{
  "n_layer": 17,
  "d_model": 160,
  "d_mlp": 640,
  "vocab_size": 4182,
  "positions": "rope",
  "tie_embeddings": false,
  "init_std_up": 0.0547,
  "init_std_down": 0.00469,
  "weight_decay": 0.027,
  "schedule": "wsd",
  "decay_fraction": 0.583,
  "seq_len": 2048
}
Each number is 500 + 25 x the weight over its row's rms, rounded and kept within 0 to 999. Layers, rows and columns count from 0. Numbers have three digits each. The size before them is the row's rms in percent of the matrix's.

# layer 8 MLP down, 160x640, rms 0.029, rows 0-50, columns 128-255
092:518522515491489530547472536471493485508506467504487567525542483496512468479514497556493514477490488519508534507473533531521505504487466439472497453512498536490506505483509512526469500449526566467487487501507510526503506519510471480515504543511536500516529477483472526506477479531492448514488487516471513521509505506486481508544533471495536535439511480479528474487495480502537491500514
161:466493498489490473474517442507480480470509499496526527512489522475491451482515474506523537515489481516503568489464492484485497520503478502482486493513483466582512493536519526525524513497517502528483493492476479439496486491463488485524506508498504475479517494474532527502498521489470493491484507501525530434524505508501502531499461460458508545479479507497467512509494490444498518475480
105:519462458496507461474473502463488479501501519484476501502441452512513542449522530544522486515504465484483477462496523455483496473456525500504467482508495516485494478526507460467501461444509523477498509516508518504477468489512519497504497494494502508493457507519484468508513532479470513505503496476485495535449520512497480526484529477488487524500512504480485479475465481500484456529433
111:518484449503530525539488489488492479501495462508477547515498502425510491496484482508539520485501477493484496491461510529514516449496473522498536500537501473518487494528515509517524497443534486507526474469523467488496504529527527493486474512527498532477510511503527531530476472509500481512478515519526511497510485501485468512517512489507503416517457482463501571484518495500499533504495
110:521494525488494503488503507543510506506533514512504474479489553469478469506472459488530486484513438512490448542493530478504488521492498549510503494466504534517494470516540462493525503511508493542514487494526472501518461528483505484506539489493568522499551490499519499473507535506466498498512509510506492485516480456508504508499481509529539514477488504524492554503482520442487515499525
113:483528515497491504493495477479527485492514473465464509480497498543466502499495476463505494477497465496512502507496466562484483446493521466520527500500480509472481521473460483489497505512522468519469513519511485533526507505530544486461465469467490465503507504485475510517524492486498496500499479480503514487531521508496528445496515510524484545502513549512531512475500546516504528449459
126:500557537482513481474546520423539497502525503475512548486476460499492474482517539472454478522478506474525492480532488503482533494492489534517494481480502513484480528480521507459476552498526503513534490505500502535542512514488500509487504500526491493516508478536507516528542528463469511486508500504486486507506511475463474469550470510510457525495448463506478504482440515510494552511472
107:496524508488497513465539507497477507494503522478558528531488469511506501507531461504489514492487448495501531530507507507481502487482479505489509492550495503495492518481503517495536503467497501481489498483498531506526532490491556519474488493532562472522531509492455463437492458498511484546487500489482543519540502511513503508498470533515500515434473545486504494494516478508536486507511
118:507500479480554473506506490478503479524510536512526514534405481495533456512529458511524538509517458471483507530443525517518528504514497468489475555544508528498531507490515455485495475521506490425500519511524510478466495526488517471500483549497517496465455505490514486485484514475472527506477522486486452504450484524507507542455505504507498524476504487488491490524528450488546475532507
111:501523483450519473500453520507478482485501502486516517518466488483511466495489490479478503471513480472490518494492455493472491535435534464516539483457499528500506469518491476493478496516448500465463507506505528499452497539474498465461520497525483456506506505490485529503448498519478493468495516451511510474489489485456472457477503500485476548503594517455476441521520481525501524537500
100:491493476479488477505470516527487509517539481493497534526537463481468469538551494485492510485522479455540500546530486497527554527500459536561522522578478515483506475492550466513463475482491462504512490491501503500520509514479493548494496536532516509539512493487472505510504506523500526450541502456512491488477472486538458508507511499510509499486472532491492493449524522486501473503520
103:499476500499461501476522505534488566513509481526513529481493519466480489528507532478472475483512547486512495523529489464479474532472513503498528493498511511449497491509540457521526504493471499529471445480508530486506485524514526506486496513514482492479536479471503536480526501474517518481483529567510479544476502506485525508509459487439525515466520420542497510465510519505485458498512
099:493487484460488505509494526471491501471482517460530537528517532526505514482511508509484505499477442509494500538461505506508534480513461498478484506521502512517522467498476492522500484507493512511512522515534482500502508504496492525474473513559504487516533529509522438504497510516498481491519554496505549514510487465477498511516453494484491495538498474501523524468506522505530530486511
094:519495481482491506507509516476517507510476465499502512505456493504515493530480517522442470555496499444510475519509520486518555528504433481463477476520510520507493496460500443475518510486497507468490495506478455508440508540520535496530465460519465508506549490494525495484484542522500479477484477507496466522505469529506498536520485494467502519538507476482572492491542543480508517508524
097:484506515514493468508514492516489508488509496476475466492530561497548515565464503471516467502491509514489492492538457509504495505505516512522488485482512508487505454510521499494481485462471519523524486475473441501485483492491505468488474465461500516512480504476485501495496480517526515500494462488496522504471536479512474476470505504510498458497525499516477493433522487495482495529479
096:528500486472470544506507522530489496465503471516460458512525409488509550509515477510529487463532468492486511499479482476500518524532463484510533512519483477500455484508515485506503503540507519489496497511490493506514491508505470517520528483508469477519485489503496527510505567476503515494494501498497495492525469476490523474490532492457481508494490520527508482508478495505492452526507
100:540473468491477493535529503497461504489512509497495551448483503502500513519500507507491523504486512484536504494488493523525510504533444501470496502515513511521513483486511495523475492550487478488539486531492477490491474500484507442494498471494542475496501479490481500450470490536514495484510497524484470484516485525478489480501536457475537503484491503495452480509466513483510504532482
102:512503514543495536498550481482505481444507465500508527500459496508539473533488454531450557506486500517508518477489494476510499469493467500495431499486495488530509487502479497527460524486494512491509482505490512496525480507500531528499497520452504511477550493475524527489502525496597478458489512498476514517529550477527515493516469507483472508471518523526472501526548483489483446510536
096:476524493454480497505477501509521509529492537566506506512467497459517536522490523491499503471481510486515543523493456470506502523552473514479507509492523510500502541486518517524461493518474502477495484454495510520490518537498465568557503558459523487446503528495490492469492495461525496481549475522529489513498476489473488521482492491540496508516519478496485481489518531496481500505489
094:470530520434520452484478557456511501471512497492508493500527553474471515498510450500494489478507490483505457486480525491508514500490492491514525480535487516481485481518498493527533488520463517504524483491496496483562502485544476507496502468487489509516493525473528491502487506507475495511507496465513409502487489473526525522514489507501512501579464547504487501462528446462479488524511
091:485484516505535463457505506499485490459509500460509470561513520511474492512496498510520481503505497500512559463488511516482514522483485500496543471475487495485503486478501512556456523519520473522506537539519562506461511595507499500469525467537508503519554472535562492455525510468526554484494501481535510481456465509488484521491546542452437499488479497484475482499518498492489509478490
100:533504500569525509480440492483521518536532485497513488510507549490471474488535521507531528485513491483514510528491508534517501497478490471529499512499478535490547494480516460506505481480498533504492486515547511503485540526463499437467527497527505506514522488501490450510461502477532485510462488493478448513528502535499529506514535496474498497495517507475513508467508460488536489474512
096:532483496514544493475486523466514473464473519485548510528551505523490459484529482523521458488487520489545512503488539493468478520491491483487519490541474534517517476492533576507488493525540504481504502491488453510495511492520486484488504463471512502497491497523485533486524496517514520505470485525553519527498488468519484526494495519532510509458511465500506480502504477515496535478544
105:542507507550531536497506512528489506528488447529483531473507445517537494512485585503462481494460525492554486536517503487498459495467498515516533514485510543462452489489480430503496477477519491505501482462510525491517525541473497472551526510508486498511507556480523521426523527498518461494493531512546502525508560474509521496522498491483483502510473516500482483496491462486473541458558
090:507500489514482520473523500503523510506506496487508494533498502513485499517515507504491496525509500485474485559554500485482520503501505525527506502533502538481483496515520493473531531471503519440478515511467463494534472489476514555480505511532521481476525496487499499548520475513531501503456482420502516504528494519517507494495473534529526520462557507493524458488508528511501477495555
096:499510468494496487468455486494535511506457501495546516503547479512473505447523523525521508475467546462465473492498506547486479491512493532502449500540527478520493469484540478487561514548500507514488507486515467497459496486520529527447502526530518512520506547500482519452493499539489487502486497479465454472552457481486516517497510469498511507509524468494467526501511495518491463515515
096:510513519512491539499482494537538489526513520467542465464530536523493495503515519533511507501484521467519480493519519503482501500461460502472454490486518534513516479503477477491520503491484512518502494511513457496529494497490507519523476432500514510493547516496503465484496515463502493487474482480485457492483505493471529520478504507492518530481500490489504496486511534490487509517494
090:516521491525486482480451516528469523463493495482485507492501510495485515489527511522522512486533494497485420529516492494507499496491455474510467454459521458488483475490507505463534487519510536500519494500516530496498513472501480497469542461454525496556510511521518489538506509508509494532491489463561504509534496496459487484468515507480501485512505505467521536499455514497512517508498
095:474505506554535473475542492471522503494488486522514484515513533493502549502459471472480526499506472508541518494494543520494512456514547467444525466546486512519474458515494480491526470479501464527499511504525495495505506508481445511489477523522510496490503520505503507498487507484476544500495448461504453508474545489532483507490494491516493510511505505520500530488509484487482532516497
095:503474489477462492512485488492510480507456515488483491527480522486517543526510489486495513499470497496448508488511526516505469489513492499496505526529443530482483502489555494480513507530499520539483535508501459487492473468482496484462463506499495488538505526516510473532485503515482473476491487451533487514520492541499509480524459496496486485542525552499496494460498501513509492516517
103:484522482482496477484482506509480495470526532465477484535503525535481479538507513514490516547501462568497490507495523514529553478492522538489491488497519483538502484487494499461519476472478551477493523496520514504493526501477495593486467520487457491494480480553452454491509547525482488570527505533498494496493503522508478459507500513550460520507492465485447505485485514496523564473528
098:484495484508516510487573505484495495507526505489484539495470504532477516494479503505483465535532472565492541519493508505512475455508511489496508465471481529504496534524479477548499493473507480476515516466505500500478515506482507496490437470496525530482470481470525491553516547499479509528504515497497488501503508477531472489468493501513437485526530503477492472467479494508520517465509
099:494487485522492491516546509517441504510519496515490526472502474491485508500489495533464515533520543495508478529543475510494497442507482515507485473494560475519475534463502541512455500476481522484493498538479473483517511509531477490447470479522502498438498506535517482504523525490526487465554490476497459496537502495505479506468503482502515525460509479491493463472453535493515498453483
104:483494539498509499501519480456513555497507513527492481489517515509528489502544560477502482500509530514467520474512550470476499529492462481474508534540489499537482490484546527520456522497467528509486517500482437525564485526502503538517520489537484457486501485488506537484462410506475525504476499497461491477486513558499500502522512498513498480499501528492517504467491483533500501505483
107:507475488505512508522466494489485480504504548478481479515541452526538496548531503547457480471502528478525511521517472518477474493496492504466513512524484491516513530510508490491508518510505467501529481492506468505499507490477527487505487493508509488518469500523516481509478542480483466503489537475495543523499558459533513518498505481501508460515510524477540491490515490485515514486469
108:538511499516522499504529484550550519506503512515501496542485527512493497511491520505497528516556475512512534536506494510507490486491475498494448480526525491540503484512467515497461525463493481469493467485488449505518489556507524489481480511467497482511508509532519511458498514498499473487530513471483542498448522478529465502466510488524506487505518517538533535509492513494502515478488
102:499491486520499515528473503511520487522508459480497541511488504457507462502525490538471464475492459539556515477522506513494480527524466516497497486504482526500526474482491548519486560483471498481490492470512515521466510561499497532476484498497490499503578491526519508462461517489502490435510517510518511525482524477528509500494511515491534523465498497518509475482492497507459492503526
093:488546479504520508486484469500497478473489496505522544453498512509487528525508489546477472510504478520488533530484542552499490516485525531468500479495504495507520512481507495516475485479480474485464560481489527509541494489472468534500526491487467492474484506512482530438492495483519471487521490473500491499483508487475502480483544499467485489521529488527542472502521488514528500534495
097:515484500444507495512464506527477503479437511469546468531494510529476506507543510533505495509481516527501514489520473498516488492481513518482503528470475512476482547527465550450496503534506486529507565527485479500471473499462509527466470476502505483456486544454467488487498475548487495532480501518501492503491522525520502539498512473459474504535500513483496537481469532483468542491475
101:490496495518503499506490492529525507538505493493475434483521511506558466499489463425484495479591513493548528505469500534527513489557486492540494466540482478512483518493481424499508462494533493458490534497518476508495547511500469536514468519465478500488496487462485493462468545502519497502504480536504516497495525482477509490534481505490457486492494506609509519512497492518499486508500
093:507516518510519547505488492498532501492491468500502522491479537466522509492505535493505495502514476465511526494484525556503508521495510498527525506544457509471472501490520495529473539468513461501549490491492523516507523488498489476522480476524501471480522476487501505512497507495532528508491499505498462506533519474498510520506530497525506465530469507497476498496534489510531526552493
094:560452526495504481492456496505482471516506514527536501467472562514463470438526495458562503498484474458458467455490530488463502483481463524480485564482478448537505518466491494499514540501471523511482526487552501498487494473565515525511475505486496499483502468484508490466468496459486465487488482507490506495483449500477519489489487514525497484519495529508485540511489507523555474524500
095:532516507544505543497510506506497494503506516547531513502487526499491499462441445509508518515477561493503498545483470492468516462474586503451450487499505499472493482524534494549508477507494518490514522493502465472475501502495497446516514463507491524488510517532525489525511453529538532453501517516437463519453519578472489482519494514462528529455479488486455524491529495502544540478491
098:533492501527493489514496478509472550483504505497487539494519491485491523506486521457549526514489496493486508468517479500506502495555496500513425502496502459533478488551492503433532513499490534515504502475480494468482445476499510500520507522511526553515475513493524541470515464433522481523522509467526491475571549498504497478479475487500544498525480467476471481502509496472507499511492
093:490472497516515499485471507508511500524513495477520469452498522493481476452500487513515508451536500523505449476477470487508480517493462513494502494569521474494533501527529543499523500546461473508526545533532548499513477534493523491534536480459506541517490498524493506514486505533470499490499492491449470481544544494486483482466523504499509537489480467535519484507495527490509508516510
092:481495515497488513566533493465517489469508508517504540523457537499494478495502512477509529493505490486456510497491499490505512510487502503532511518506499490508489462519493528481487454518492476468509487483486458499487485511454451510519494476512528501509544526482527488533487493549585476521556523519508505518438520468531521505509495513510511472526479486516522468467519498502503517469508
119:559493502502529549494511521521518476488492473517483497460455480508540534533505490516501517507477458464566507511487581507477531482467509504494493511474461556520478474463467474514491493491502485488473470496528525549514467494478483500506476440513493488544474466515557480509495551448498497496470482506520510537498506514498517525507524528511476493494501514513500483444514475493531510507510
094:471514485505521475476453493493498517506496527484497518527466491511554484501476509510493499520519477462446505510472510515521503495487517502470488479498498485505511463504566523491498511507488518504499524498497497508446495448495489484507508490485474490483488511523519521471483461495491499463468469484459543476477503495492501511485473522489507494452518499511507489490490451492526492496505
100:473479524442540496503510512496425495497501430492480503525514494522512519491468515448512486490468533521490505473482486522478528509521520502510559478470477500496496488506481485534505480475509473493495460518472546504452512499507547498496501464521484501494511470501550458498525509526527541543478515511488471479495533534499508461518487518525477511514476494505514490494512480494501521508534
095:432496466499482487508509522520480473449516483510509498546497525502499491535506482494452511523498473529521499528511492531519530481487551506529505535528520499472458447534493471496506518516556502503456511521474505493528461489503512474497493480503521500447499528510487507475474529486457534555487490478499445500525525436510515488486495459502501512536490494521474542505488533467485527485449
091:474502470498520500488517507535483484528486512453488497486517470514499505546460496464510464520531511505543493544476508494521487488479459486518496483496525491452512504485535475540460519533507520486503539492520503512495473530530508516524480526482526476461511506504492489453479526524447501489517512452496531510508480480491497464516530493526446475537521515490520486534489479501466531501478